config = dict(
    n_kv_head=5,
    tie_embeddings=False,
    schedule='wsd',
)
Each number is 128 + 24 x the weight over its row's rms, rounded and kept within 0 to 255. Layers, rows and columns count from 0. The size above them is the row's rms in percent of the matrix's.

# layer 8 MLP gate, 448x160, rms 0.0812, rows 84-98, columns 0-159
size [ 96  97  96  93 101  88 105 101  99  99 105 101 109 101 108]
[[111 156 168 177 143 156 127 130 150 144 161 135 123 131 133 133 128 156 140  83 111 104  81 110 101 132 117 103  87 101  95 105 151 119 152 149  73 111 100 135 140 116 121 132 132 156 130 133 138 126 144 157 115 143 167 161 101 115 153 117 141 155 105 133 108 102 119 131 104 154  76 154 129 115 122 116 166 136 165 132 138 116 167 163 143 133  96 124  90 126 137 137 130 118 159 144 165  70 146 156 123 117 176 167 106  95 111 112 180 103 143 164 125 156 100  78 134 142 138 148 113 180 103 161 152 125 128 110 121 130  97 111  66 148 128 163 115 116 136 139 131 146 104 108 142 105 141 145  79 105 122 128 136 123 116 143 128 134 108 160]
 [ 88 105 124 146 148 139 138 134 124 130 113 134 116 106 136 149 155 146 154 114 129 125 119 126 116 125  96 131  97 135 131 104 105 144 157 137 116 142 140  72 130  92 158 134 178 169 125 127 106 101 160 123 128 164 152  95  91 126 137 157  63 135 117 130 122 158  77  97 135 145 142 148  91 112 107 110 141  92 145 100  83 149 158 115 124 149 130 159 134 175 112 143 155 139 133 164  76 141 140 143 134 121 104 123  76 140 133 135 154 133 132 168 155  93 135 149 109 139 100 109 144 140 131 155 156 119  82 124 168 138 122 119 139 127 135 128 167 116  93 153 167  98 135 120 159 162 119 103 111  87 166 112 110 151  69 144 139 173 122 118]
 [141 165 150 145 121 106 135 130  79 105 114 128 151 166 102 145 162 147 136 148 146 120 133 141 131 131  88 108 145 102 126 107 159 116 146 146 159 113 127 140 122  81 168 159 150 124 118 117 163 120 132 153 154 154 142 120 132 104 178 151 116 146 154 118 138 137  99 110 147 156 118 114 102 142 108 151 171 125 114 133 154 125 135 175 154 178 170 152 164 116 131  99 154 132  92 127 104 112  79 109 118 131  96 122 135 103 121 122  98 107 120 121 121 170 107 128 104  83 120 136 188 113 122 121 142 104 131  69 113 136 119 116 116 150 113 136 140 112 185 105 114 160 146 193 149 130 115 136 149 110 124 175 157 107 151 146 165 105 133 165]
 [128 178 126 114 122 123 115 131 114 112 105 176 151 118 175 141 120  73 163 133 114  98 154 106 128 131 164 103  84 102 137 127 155 129 161 140 152 167 157  89 127 115 141 134 101 112 143 155 145 121 104 121 123 126 103 120 121 156 119 191 136 125 124 101 115 157 144 136 135  93 119 123  99  86 106 136 116 151 175 150 111 175 134 139 123 134 166  84 112 104 118 138 122 102 143 136 132  93 136 160 129 126 148 152 119 146 106 101 146 157 121 172 154 110 141 108  89 108 115 116 169 139 147 121 131 122 155 109 106 165 116 121 113 123 105 143 151 115 147 151 128 108 181 131 129 125 154  70 160 126  79 102 126 138 158 175 169 161  99 129]
 [ 93 116 118  86 109 154 161 147 127 100 129 120 133 107 135  93 166 115 132 148 149 145 118 137 129 123 147 165 136 137 126 128 126 148 173 115 163 156 135 110 152 116 124  73 105 126  90 171 161 146 116 147 163  93 122 131 143 159 175  91 144 163 119 138 124 144 167 137 128  78 148 114 122 131 125 113 136 119 139 109 134 104  83 168 123 138 127 121  99 155 144 122 125 151 127  95  96 113 127 158 108 104  95  88  80  91 153 127 129 125  96  78 100 143 107 147 100 133 128 142 134 157  79 141 119 156 173 158 109 100 140 119 124 127 185 149 133 135 119 145 151 111 139 160 130 127 156 102 114 154 125 146 144 161 173  97 158 149  83 120]
 [ 92 151 117 153 159 185 121 104 160 139  85 130 131 129 125 121 128  58 125 154 117  98 109 115 104 127 133 107 159 120 131 154 133 181 127  98 134 146 168  66 120 140 135 137 139 159 136 121 154 117  87 140 111 142 161 130 114 107 141 134 113 149 146 139 144 125  71 137 151 155 123 103 167 136 179  99 142 121 156 144 103 113 138 147 175 159 158 124 140 141  92 148 124 152 177 129 136 149  94 122 130 123 125  85 159 115 134 138 117 107 164 147 123 104 150 135  97 136 111 144 101 156 127 132 141 128 100 122 109 147 127  81 113 159 114  91 130 120 135 118 138 133 140 117 127 208 138 117 105 117 112 122 102 144 134 141  89 156 121  76]
 [101 115 101  86 146 160 135 137 141 130 140 164 101 114 148 145 136  77 102 129 109  77  91 110 135 125 145 118 109  99 110 109 110 170 110 145 167 154 102 116 140 116  88 113 165 138 133  97 142 124 125 159 137 111 125 119 137 128 139 164 157 147 127 125 101 129 106 113 120 144 105 138  98 136 121  81 106 186 123 120 155 129 125 138 138 132 115 122 108 161 165 215  98 116 128 136  75 112 146 115 159 102 126 162  89 159 178 131 126 156  77 115 139 111 154 143  84  82  73 150 150 141 133 113 125 153 124 170 160 125 106 148 113 138 146 116 107 122 158 145 133 125 107 125 147 144 137 128  97 137 111 145 114  90 112 136 121 148 137 124]
 [ 90 140 100 152 136 111 101 118 103 138 121 112 152 137 104 151 113 167 108 153 114 139 186 152 142 115 138 173  95 139 117  92 113 119 130 115 138 114  90 147 115 133 169 174 131 153 119  92 151 149 138 112  90 148 121  91  82 111 169 112 131 164 163 113 145  90 110 148 152  98 138 101 188 133 123 136 100 119 158 125  92  88 120 124 132 159 108 128 116 150 116 106 168 129 145 150 161 107 162 122 101 117 153 127 115 153 171 128 110 149 102 120  93 125 124 111 167 161  96 138 127 142 149 149 137 116 167  98 151 143 174 147  95 125  92 145 103  89  85 132 148 139  80 128 142 111 165 131 128 121 141 117  96 125 116 152 120 116 126 148]
 [108 119 128 186 121 132 160 136 152 138 173 128 173  95 110 139 146 141 163 122 137 143 163 120  80 131 105  67 118 116 147 146 106 106 115 156 126 105 170 168 126 122 138 115 160 151 130 111 107  89 136 140 133 150  99 140 150 143 178 120  89 103 102 141 109 107 121 143 102 141 125 128 108 145 124 106 167 107 102 166 148 125 136 102 129  60 119 158 126 119 129 148 181 130 128  93 169 108 171 179 128 113 142  82 132 136 145 151 133 111 148 123 125 152  91 145 123  96 120  96 133 124 139 142 129 135 130 159 137 100 145 120 101 173  97 101 122 136 152 154  97 146 112 130 113 138  81  98 150 109 138 120 120 124 122 101 148 115 152 176]
 [100 112 104 136 150  90 124 200 103 146 163 101 165  71 131 100 140 128 165 149  91  80 107 130  98 139 133 169 146 134 164 149 127 107 165 135 129 126  94 157 162 165 155 116 152 106 154 136  77 160 130 148 108 109 114 111 128 143 126  93 126  83 125 127 143 133 144 117 150 171 109 149 178 148 144 133 126 163 138 127 117 144 124 115 133 153 121 116 145 139 115 126 106 144 122 106 125 149 106 120  73 145 124 116 148 147 142 101 139 138 165 159 148 134 155 111 126 124 140 106 117 123 132 137 172 182 116 145 152 158 102 137  93  97 129 148 161 172  90 160 121 130 145 117 157 122 141 116 101 150 151  95 108 118 132 122 114 154 173 109]
 [187 112 135 171  90 105 157 116 108 140 163 116 135 147 137 105 120 158 180 104 154 118 123 111 154 154 132  90 156 186 119 104 127 144 107 129 129 114 169 167 152 106  84 160  98 160  87 118 108  97  64 120 140 117 133 141  82 142 124 143 129 135 142 115 127 109 167  90 121 135 130 169 114 108 115 188 105 118 112 142 142 131 149 118 107 130 118 123 132 146 123 125 137 153 120 148 108 112 129 135 128 112 111 100 149 107 146 101 156 124 109 148 142 110 118 109 179 136 155 137 110  79 118 129  95 144 135 114 129 143 137 142 155  84 112 101 124 173 113 111 135 166 144 147  91 176 145 131 121 104 141 161 147  92 122 144 138 120 138 175]
 [145 156 119 154 130 162 110  93 124 136 112 145 149 103  89 145 160 132 100 121  95 166 151 118 108 141 104 144 135 161 171 119 142  59 130 130 136 110 101 138 149  81 117 108 124  99 106 102 140 115 141 105 122  97  98 122 103 135 129 129 156 108 142 131 160 118 144 152 136 155 125 156 135 184 153 169 129 135 146 107 124 144 142 146 133 111  94 132 108 138 135 112 102 102 100 173 108  72 131 121 140 128 112 141 127 103 156  90 146 120 125 168 146  86 142 126 113 100 156  93 150 105  94 109  91 140 152 103 102  93 140 146 123 136 159  98 115  94 107 126 118 145 129 131 116 129 108  90 132 139 143 185  83 145 111  89  86 100 169  96]
 [125 131 113 125  93 120 141 111  68 154 128 174 124 128 161  86 133 126 154 123 177  95 148 112 140 131 124 118 146 136 145 170 107 126 113 128  99  90 173 150 134 175  77 120 150 102 103 117 129 149 113 140 118  89 134  90 157 133 146 155 133 148 134 145 140 104 145 103 160  90 132 153  83 153 118 162 174 129 124 147 159 133 109 111 125 156 154 143 145 134 144 174 151 134 155 126 114 146 110 123  94 123 110  70 137 112 104 102 130  93 147 154 109  73 136 129 109 130  96  86 142 116 139 113 145 120 120 114 120 167 160 132  78 129  93  90 160 117  81 142 120 142 106 125 129 129 124  93 112 112 108 117 112 108 134 150 120  83 153 151]
 [114 175 148 121 146 171 133 156 131  81 145 129 117 113 143 127 158 128  94 119 137 145 128  95 126 130 154 145 162 106 151 129 155 134 110 119 154 146 146 141  70 134 133 146 157 144 118 135 117 111 166 166 123 145 125 143 113  78  78 119 149 145 167 126  93 149 135 100 137 129 136 132 117 149 106 108 101 160 137 135 146 173 130 138 126 147 123 142  81 145 112 126  65 104 121 128 119  61 118 121 161 100 124 168 111 184 123 106  97 145 158 114 132 123 127 122 109 145 119 107 119  99  96 126 114 166 124 148 103 138 147 153  81  87 139 141 108 106 154 135 145 111 101 118 160 117 167 132 177  97 152 159 165 130 169 103 136 147 151 108]
 [171 111 136 128 103 148 129 121 111 161 150 123 138 115 132 116 122 123 132 114 120  90 102 118 140 166 106 132 126  97 103 107  98 132 153 152  88 141 149 127 128 133 108 105 123 109 141 106 113 115 104 143 145 127 174 125  99 152 106 136 137 147 102 150 113 162 128 100 133 131 164  94 104 138 130  86 131  90 130 113 118 185 125 116 148  95 125 173 190 127 127 118 154 183 106 186 103  84 146 134 151 114 140 151 121 142 119 144 125 131  74  66 132 132 122  98 168 165 125 108 143 138 171 121 134 105  95 126  99 138 112 150 151 108 147 128 159 164 178 128 136 138 135  94 129 123  90 140  87 132 168 134 145 100 117 131 120 162  85 158]]
# layer 8 MLP up, 448x160, rms 0.0773, rows 84-97, columns 0-159
size [ 97 101  97  95 103  94 100 102  96  98 109 100 106 100]
[[108 121 125 160 117 162 151 175 142 177 170 151 106 112 107 137 142 140 130 136 136 118  81 137 127 138 121 130  96 122 110 126 102 115 159 119  83 115 138 174 115 131 121 158 159 135 111 135 116  95 149 111 165 128 132 157 102 132 120 185  98 123 114  65 130 104 144 127 111 185  81 143 148 138 135 128 169 115 108 129 143 142 132  89 106  98 102 152 135 158  97 114 102 142 128  92 155  83 102 125 159 123 156 117 124 107  93 115 129 135 157 145  88 132  98 107 130 129 106 156 113 149 134 102 153 151 123 139 114  95 133  83 140 129 105 128 102 151 131 177 173 135 167 109 115 119 131 187 139 161 120 155 106 154 152 112 142 122 104 124]
 [147 135 128 135 105 126  63 119 134 102 154  98 109 160 154 121 146 158 185 128 131  93 114 124 109 123 162 100 152 105 148 114  94 128 172 134 136 103 161  94 120 134  89 143 127  77 108 122 118 157 112 101 134 152 122 175 153 138 131 119  96 134 184 121 134 111 133 133 135 126 136 166 159  94 106 154 126 135 153 134 168 141 129 141  96 121 149 187 133 155 150 144 102 156 144 143 129 179 148 131 150 144 125 138 173 132  95 139  98 155 136 162 162 120 151  54 144 122 123 136 125 120 133 143 126 121 176 101 109 117 109 115 123 161 151 123 152 164 117 141 167 157  79 152 105 146 141 112 109 149 134 125 150 108 140 157 121 118 126 143]
 [124 127 116 182 147 130 182 149 150  63 129 108 110 150 138 163 166 103 145 109 144 129 122 114 118 109 117 117 126 111 123 130 100 137 133 125  68 125 135 131  96 141 171 124 176 100 163 158 155 112 133 160 137  89 119 167 154 152  96 128  79 120  99  71 131 104 109 102 126 144 169 133 126 151 118 102 156 146  96  95 155 153  91  99 142 152 149  72 141 110 144 110 166 145 131 161 113 119  94 136 117 122 128 130 158 143 106  94 131 122 105 106  81 125 133 109 112 138 159 114 109 146 148  97 151 114 132 116 142 134 146 115 117 143 107 133 127 136 103 149 145 168 136 167 126 136 141 115 123  95 122  77  97 153 127  89 123 108 127 104]
 [158 172 103 161 131 127  89 104 123 118  90 126 175 151 173 114 133 126 100 145 143 125 115 120  80 153 146 123 130 111 134 119 148 150 122 154 182 152 184 147 121 125 135 153 133 115 174 163 151 107  97 128 115 155 127 106 153 127 130 171  96  96  81 142 150 114 140 158 150 117 120 126  74 104 146 149 115 145 156 135  96 147 121 137 126 108 183 123  87 121 136 159 140 114 138 176 133 120 149 134 149 110 129 129 118 142 113 123  92 192 136 172 158 108 110 122 100 100 126 101 135 136 160 126 145 119 119 123  99 175 140 130 137 106 117 100 112 102 133 137 112 120 156 125  97 105 142  90  99  92 144 130 100 155 128 119 117 158  80 138]
 [141 140 107 112 116 102 137 116 150 147  92 123 127 159  99 147 115 130 114 127 100 125 138 103 113 149 106 152 140 115 111 120 149 147 147 111  96 149 107 126 107 119  93 163 124 142 135 120 113 111 119 140 164  47 124 111 129 152 126 139 166 116 147 124 162  82 101 158  76 126 133 115 139 119 115 144 125 126 180 108 167 149 160 172  95 125 112 105 135 128 138 131 109 158 129  80 118 112 140 128 106 161 142 124 130 102 106 138 182 144 117 105 126  96 140 151 164 108 132 100 115 154 173 168 103 165 149 147 162 116 166 147  89  81 116 116  89 141  94 127 106 134 138 138 140 148 124 106 152 147 115  73 139  86 165 150 145 146 103  88]
 [111 123 107 141 128 139 158 115 123 129 102 118 141  91 124 137 123 106  81 148 123 115 120 106 146 145 154 130 109 102 127 153 134 135 158  92 103 181 133 108 158 133 113 113 107 157 123 104 133 123 103 151 165 130 137 117 159 147 157 108 171 181 111 112 127 128  99 165 140  95 145 119 150 140 176 127 184  76 129 138 108 137 160 160 125 117  96 149 136 135 111 127 122 112 164 126 103 107 106 100 114 111  74 112 150 174 137 135 136 107 149 105 132  93 121 132 151 121 125 161 101 164 100 115  85 127 129 115  78  92 112 118 118 161 119 127 105 132 150  85  99 126 111 154 117 193 149 122 175 152 108 164 142 165 143 110 127 171 100 121]
 [155 104 163 135 101 147 153 136 137 169 143 135 126 152 132 128 104 114 182 181 123 100 150 110  94 109 153 124 114  75 148 136 128 143 162 101 128 119 120 161 100 137 127 107 108 123 106 174 101 107 104  87 128 110 114 125 119 110 121 101 166  88 120 151 148 143 121 134 100  81 118 112 167 100 123 156  78 104 125  96 117 125 155 117 149 128 127 152 129 129 100 116 102 189 134  90 124 100 177 136 109 152 110 125 124  94 120 106 117 111 123 151 133 146 147 161 145 176 180 165 112  95 136 101 139 134 112 110 129 125 105 115  90 131 146 167 109 113 162 130 120 109 154 112 109 154 138 103 112 140 127 118 178 190 126 142 112 116 128 141]
 [121 141 131 151 127 100  99 124  83 132 199 130 149 102 144 136 123 151 139 109 116 118 124 165 181 174  73 146  98 156 152  88 154 162 114 110 102 107 138 136 138 131 153 131 136 141 132 131  99 118 130 105 111 171 132 127 130 115  81 107 139 142 142 121 131 109 125  96 142  85 145 114 158 150  97 109 119 125 136 105 103 118 136 105  88 146 172 126  98  96 140 139 152 144 111 131 128 160 125 113 132 153 147 131 131 151 161 168 124 138 127 163  90 154 112 115 123 144 135 106 127 132 138 107 146 153 120 127 147 134 178 148 111 119 119 148  88 135  63 145 158 111 125  91 174  84 104 134  96 143 162 167 125 130  84 138 103  81 128 154]
 [118 111 158 135 110  94 129 140 177 125  86 150 174 134 116 176 109 116 134 125 113  70 135 112 125 117 114 112 143 131 126 113 102 111 134 121 123 118  82 106 159  91  79 106 117 183 162 109 110 119 110  84  81 139 150 136 132 114 117 115 100 125 147 118 138 128 127 107  60 127 108 127 148 112 154 111 105 124 139 121 147  82 114 137 141 101 112 166  88 157 125 118 119  93 119  95 147 146 166 113 178 118 160 136 127 154 123 173 121 138 149 179 142 141 114 104 101 123 150 116 109 137 116 105 135 120 162  92 151 104 136 165 178 164 111 107 123  93 138 139 155 105 140 132 138 166 169 128 133 146 145 120 136 133 108 122 167 153 111 146]
 [110 104 138 150 155 124 118 152 114 127 150 102 219 138 152 106  95 152 118 180 136  89 119 132 148  97 111 101 138 103 106 135 105 138 122 148 127 190 121 145 133 148 147 156 117 102 173 161 168 110 166 160 105 106  95  99 162 141 130 119 145 135 113 111  90 134 137 154 147 138 132 148 111 144 161 137 126 124 104 140  97 136 118 103 139 133  92 147  98 151 103 138 151 138 108 113 139 166 132  96 129 146 160 108 135 166 123 172 143 151 124 126  94 151 135 113 153  77 126 104 154 129  87 115 121 141 100 156 139 162 158 120 122 106 117 135 140 107 155 102 141 136  85 145 128 171 143 115 106 149 140 113 150 117 177 173 155 140 144 140]
 [133 120 171 133 127  93 125 130 136 127 136 124 123 147 131 126 107 110 157 133 122 128 176 108 126 138  52 115 197 121 113 151 128 127 149 133 157 138 172 151 137 124 109 118 166 117 136 145  87 120 137 158  70 121 100 159 144 142 134 164 138 155 113 128 143 148 106 115 146 159 114 109 113 132 113 156 134 122 109 105 112 143 133 151 121 150 141 142 133 145 104 130  89  90  97 107 166 139 113 128 179 145 118 118 115 156 124 177 146 135 131 155  76  97 144 134 113 136 146 182 108 123 121 102 135 160  90 154 115 133 124 135  84  82 127  90 132  95 163 161  82 134 117 122 133 154 117  90 127 114 142  96 129  90 140 166  88 132 143  85]
 [118 207 142 135 115 188 156 109 102 150 135 149 142 120 160 131 126 165 132 124 111 113 117 100 145 192 132 161 137 164 161 108 130 149  94 128  93 118 107 111 141 112 126 133 153 106 148 128 108 132 108 180 151 109 133 133 138 122 134  98 147 119 138 142 111 142 132 155  99 186 107 127  82 132  97 108 122 143 117 149 142 139 116  64 194 159 112 111 160 158 114 110  96 140 105 126 148 120 145 136 100 140 136 133 126 114  91  78 166 118 132 107 108  76 140 137 104 103 121 135 133 128 139 131 114  95 119 112  93 148  85 145 126 145 101 128 113 161 124 167 134 128 119 109 117  93 156 131 114 132 119 130 129 108 153 122 106 144  85  89]
 [129  99  73 154 108 120 108 166 121 136 131 159 134 131 111  90 132 118  83 131  98  78 102 129 138 128 124 122 101 130 133 103 128 139  96 101 130 145 156 134  93 132 118 129 132 119  68 138 150 133  92 119  97 130 154  86 144 112 160 114 138 154 138 110 120 124 164 142 138  92 107 119 174 153 117 149 108 126 141 140 114 137 102 158 121 164  95 127 162 162 135 115 118 162 106 110 117  98  69 127 119 134 133  90 113 117 202 128 132 154 138 129 165 149 127 166 152 135 125  91 111 105 130 135 108 106 104 117 178 151 111 150 130 145 150 118 143 121  92 145 144 103  81 107 113 135 189 117 167  97 131  84 113 142 116 157 152 146 109 133]
 [118 125 119 124 148 158 164  84 142 132 125 104 120 122 111 118 133 100 165 177 156 164 131 110 118  81 107 137 148 122 116 173 117 137 121 101 138 116 156 118  96 164 103  98 162 108 159 143  97 156 163 147 125 148  88 148 102 127 120 176 149 134 109 134 153 131 128 105  99 155 163 111  96 111 127 117 114 139 157 131 162 138 176 146  81 157 119 112 137  79 165 114 140 100 140  88 120 120 126 132 161 129 146 136  87 129 137 170  78 145 107 130  94 163 131 111 104 148 122 122 106 125  96 128 116 119 146 169 108 129 146 170  70 114 128 137  83 119 162 139 171 103 117  99 144 127 152 115 116 124 135 132 126 112 174 153 138 135 147  97]]
# layer 8 MLP down (transposed), 448x160, rms 0.0717, rows 84-97, columns 0-159
size [ 99 101  96  93 100  93 106 101  97  99 108 101 108  97]
[[129 129 134 128 112 116 119 133 139 129 151 137 129 132  98 120 135 123  80  98 133  99  93 164 109 150 145  93  87 128 135 100 137  86 137  94 152 126 113 119 114 132 143 169 129 140 133 158 157 123 156 108 164 144 123  83 183 107 119 136 110  89 120 102 120 132 114 174 115 144 148 175 178  96 141 212 150  97 139 102 147  99 111 107 117 112 133 110 113 131 139 119 115 160 159 142 123 179  66  88 123 143 154 138 196 134 119 160 124 129 132 131 135 171 123  84 136 141  93 131 110 146 114 142 113 140 135 178 107 134 164 145 128 146 101 132 137 129  96 130 116 120 107 151 152 128 139 148 152 121 127 131  91 142 140  98 131  97 125 104]
 [124 124 148 166  11 148 158 169 136  95 128 124 144 126 116 120 124 139 123 132 157 114 128 100 161 126 129 138 147 103 147 145 120 143 104  90 146 106 154 140 109 134 136 136 136 153 140  77 141 154 124 115 144 143 108 126 126 147 109 126 177 141 139 175 129 105 130 127  99 156 144 161 131 143 145 147 154  83 140 137  94 136 119 169 143 143 137 147 143 153 124 141 125 130 128 129  92 158 190 161 130 131 114 146 142 165 153 107 135 152 132 141 184 155 129 147 140 137 161 119 132 106 117 118 127 125 160 131  78 127 156 203 117 146 143 127 142 118 166 124 137 129 112 103 122 161 137 138  98  94 118 154 157 140 145  92 114 104 144 160]
 [168 136 115 155 106 170 140 103  97 114 101 138 168 196 132 158 123 145  78 112 147 174  73 110 139  94 116 137 165 130 152 139 135 133 140 146 115 157 113 142 184 106 107 128 149 144 130 154 132 169 119 154 143 143 151  82 163 116 117 118 109 147 112 126 111 125 156 132 117 147 111 112 125 162 146 149 151  79 107 131  91  84 142 100 107 139 133 124 162 177 160 117 139  92 156 181 131 146 124  81 104 114 134 129 118 146 119 126 128 128 112 123  63 152  98 147 143 110 148 114 109  70 122 129 136 137 135 137 150  96  99 142 117 136 121  92 125 119 145 132 151 154 104 134 139 130  94 112 118 116 141 104 125 128 128  81 140 127 140 101]
 [145 115 108 102 203 152 127 129 128 107 151 113 100 143 153 138 149  83 148 104 124 130 158 173 142 178 125 134 143 117 114 108 131 129 129 133 135 140 121 170 120 150 169 168  95 123 140 146 158 120 102 173 123 142 153 121 141  89 135 122 117 140  99  86 135 140 102 122 119 144 121 151 130 153 149 160 128 167 173 152 108 160 148 152 127 151 124 127 141 167  96 182 115 183 114 108 137  78 139 145 128 127 129 120  83 119 149 103 130 102 170 129 107 123 153 153 132 121 155 153 134 116 144 160 107 109  94 104 112 129 135 115 102 139 126 198 159 120 122 106  96  91 112 128 166 117  97 141 127 163 127 158 115  84 102 125 118 138 146 133]
 [103 132 129  95 161 177 102 118 115 103 118 113 119  92 118 149 135 119 135 123 157 151 141 144 136 125 123  70 125 117 146 182 124 116 117 137 177 132 132 126 162 145 143 119 133  97 148 134 165 126 107  67 128 158 134 126 103 131 136 156 152  98 140 105  93  89 130 106 191 119 132 114 139 109 152 154  81 103  95 134 103 110 130  90 116 122 156 139 127 149 127 121 136  76 118 126 141 151 102 124 156 111 134 153 124 126 122 152  61  95 102 162 142 127 143 150  99 130  96 124 180 101 115  92  98  99 111 146 118 135 111 128 106 170 150 116 146 123 123 146 101 146  80 147  82 114 105 117 109 113 122 143  95 153 113  85  91 106 144 135]
 [109 118 136 124 127 101 136 146 147 132 130 128 121 137 129 120 117 127 159 121 162 149 141 206 110  93 120 172 125 116 141 111 121 161 150 144 150 144 131 125  89 109 125 125 132 113 136 173 139 116 171 128  96 103  76 133 132  96 116 138  81 148 131 139 105 119 116 137 113 110  94 153 122  91  94 119 133 140 133 152 164 149 107 142 159 129 130 131 126 139 124 127 101 133  72 153 182 141 115 198 112 154 147 141 108 128 145 118 121 119 132 164 157 127 111  94 143 130 151 105 123 106 150 110 119 105 120  68 120 132 131  65 128  94 188 168 159 123 100 164 135 156  95 157 127 129  91 144 136  69 153 122 117 141 146 116 146 146 139 127]
 [134 106  49 151 109 138 157 150 129 100 146  80 155 104 143 143 134 142  86 110 130 182 114 207 135 147 128 157 124 151 119 116 137 156  82 102 102 120 130 106 125 119 160 156 135 148 127 113 145  94 136 172 121 141 122 147 120 105 113 134 137 140 134  75 121 110 140 101 137 155 130 113  76 182 117 135 192 154 119 150  86 161 115 127 117  90 114 169 139 147 124 121 128 111 118 116 155 121 111 146 158 132 123 108 101 176 143 163 154 146 153  94 120 115 115 115 118 103 123 102 127 150 108 135 100 112 150 119 158 156 119 152 160 122 129  86 138 147 157 116 126 157 125 134 118 123 149 122 127 132  92 163 121  83 126 142 139 130 145 134]
 [ 88 138 105 131 129  97 152 101  97 138 139 105 148 135 134 106 135 171 118 146 134 150 103 209 143 118 146 161 112 109 129 128 150  88 147 122 167  92 139 169  91 104 128 147 118 153 163 104 130 100 154 161 103 145 123 158 158 104 131  98 135 171 111 123 152 109 151 124 136 139 143 132 103 139 166 152 116 119  85 160 100  96 144 138 130 185 105 108 116 136 138 118 106 107 162 115 143 121 137 105  98 143 142 125  86 116 170  96 124  95  96 120  65 137 119 119 170 144 138 142 154 139 161 131 137 157 148  85 121 133 103 103 128 141  99 139 133  99 100 104 141 140 149 113 156 152  99 143 107 167 121 115 163 135 111 165  95 120 137 121]
 [113  94 108 139 113 104 113 163 155 144 107 130 129 162 127 113 113 136  97 119 148 149 175 142 108 110 124  95 136 105 148 113 129 177 102 140 148 118 142 124 119 105 139 149 155 176 123 109 130  98 117  98 139 139 139 178 124 115 123 122 158 116 138 132 120  89  96 125  90 114 130 140 112 109 137 128 141  76 143 117 133 141 123 144 130 127 135 158  94 152 143 102 105 154 101 120 161 116 145 149 123 124 175  94 131 145 166 188 106 141 113  86  94 136 117 120  90 126 161  84 127 158 131 111 168 132 137 114 132  73 108 153 159 138 131 119  67 104 103 161 135 176 130 137 100 139  82 134 156 132 109 118  85 173 128  95 115 164 137 166]
 [144 109 112 106 111 102 112 115 129 135 131  98 154 133 132 137 127 143 136 162 138 118 139 185 101 142  82 137 168 163 105 129 143 146  97 108 108 148 141 156 162 132 146 138 125 127 140 131 123 156 132 125 104 133 119 123  98  97 147 127 123 103 156 159 142 157 151 111 125 160 139 170 154 121 108 102  86  99 118 129 126 118 171 125 106 146 175 122 110 140 140 125 125 160 107 164 125 108 141  56 103 119 118 157  86 152 136 165 115 105  82 136 125 125  90 133 174 111 104  97 127 133  83 135 136 141 154 118 167 161 156 106 151  50  87 113  89 152 130 130 151 130  84 167 122 138 132 140 119 134 119 138 168 147  84 116 101 118 108 131]
 [143 102 201 110  92 102 131 139 128  98 117 110 129 175 107 140 106  79 145 126 131 109 158 174 134 156  93 126 168 139 140 129 111 132 151 154  93 112 157 138 139 116 107 133 134 186 169 159  99 112 114 122 128 134 103 148 134 155 119 139  71  90 144 153 136 111 116 123 111 136 104 151 124 140  94 154 136 133 127 128 121 150 137 162 108 138  66 153  86 127 120 113 104 128  74 115 176 112 110 153 173 160 164  92 139 111 164 142 146 125 133 134 140 108 119 113 137 131 161 127 112 108 132  88 106 158  88 105 118 150 151  99 123 108 165 116 143 102 128 106 120 135 145 133 103 117 133 129 114  96 125  96 163 102  95 155 131 144 136 105]
 [125  96 133 181 157 157 134 122 114 109 129 127 123 130 120 126 156 145 112 161 102 148 128 161 159 139 141 136 132 149 103 164 149  85 113  91 116 176 104 116  80 119 100  78 139 130 135 124  99 143 120 157 136 109  88 161 114 135 134 146 132  79 132  93 131 144 173 151 108  98 130 119 103 121 118 121 102  91 137 127 117 111 142 143 124 109 133 163 165 100 104 143 147 111 116 100 125 134 122 128 135 140 189 150 162  87 177 168  87 157 123 122  88 131 125  99 116  92 156 122 138  66 117 163 160 134 115  97  94 133 139 140 167 161 188 122 140 153 124  99 138 118 118 127 113 146 147 158 137 147 126 164 129 137 103 129 157 150 122 134]
 [114 102 132 145  61 144 127 112 165  97 142 116 147 126 166  83 136 133 143 118 113 102 126 115 105  80 126  84  93 126 176 114 155 136  92 135 120 126 112 118 136 143 118  98  82 120 128 164 153 136 102 124 126 116 139 137 155  96 171 131 126 196 166 108 143 137 145 137 146 118 146 133  76 109 126 108 117 130 139 132 165 142 122 120 125 143 123 118 125 124 150 126 147 120 125 119 142  73 104 183  82 127 121  42 160 121 125 121 129 163 119 124 111 132 136 148 143 150 129 163 112 152 154 130 146 125 103 140 128 150 143 136  76 115 123 111 135  83  83 138 133 110 120 129 137 117 130 126 160 148 130 127 118 164 106 115 175 118 131 185]
 [135 130 152 116 197 144 180  90 127 167 117 127 107 132 101 111 137 156 117  96 161 141 153 186  93 113 141  85 113 147 129 108  80 140 113 150 138 142 131  86  96 133  97 101 108 103 140  94 120  96 140 127  73 100 116 126  88 143 112 149 122 109 137 124 140  95 129 147  98 117 158 138 144 114 138 111 111 134 119  96 119 116 129 143 129 102 140  89 134 119 118 153  94 111 129 147 144 103 130 109 131 106 126  96 112  95 111 134 142 130 141 158 150 125 107 145 121 135 132 149 141 133 147 172 128 155 165 120 168 115 109 144  95 126 109 100 141  94 104 200 160 137 188 106 155 118 123 112 150 144 122  73 117 114 146 116 129 104  82 142]]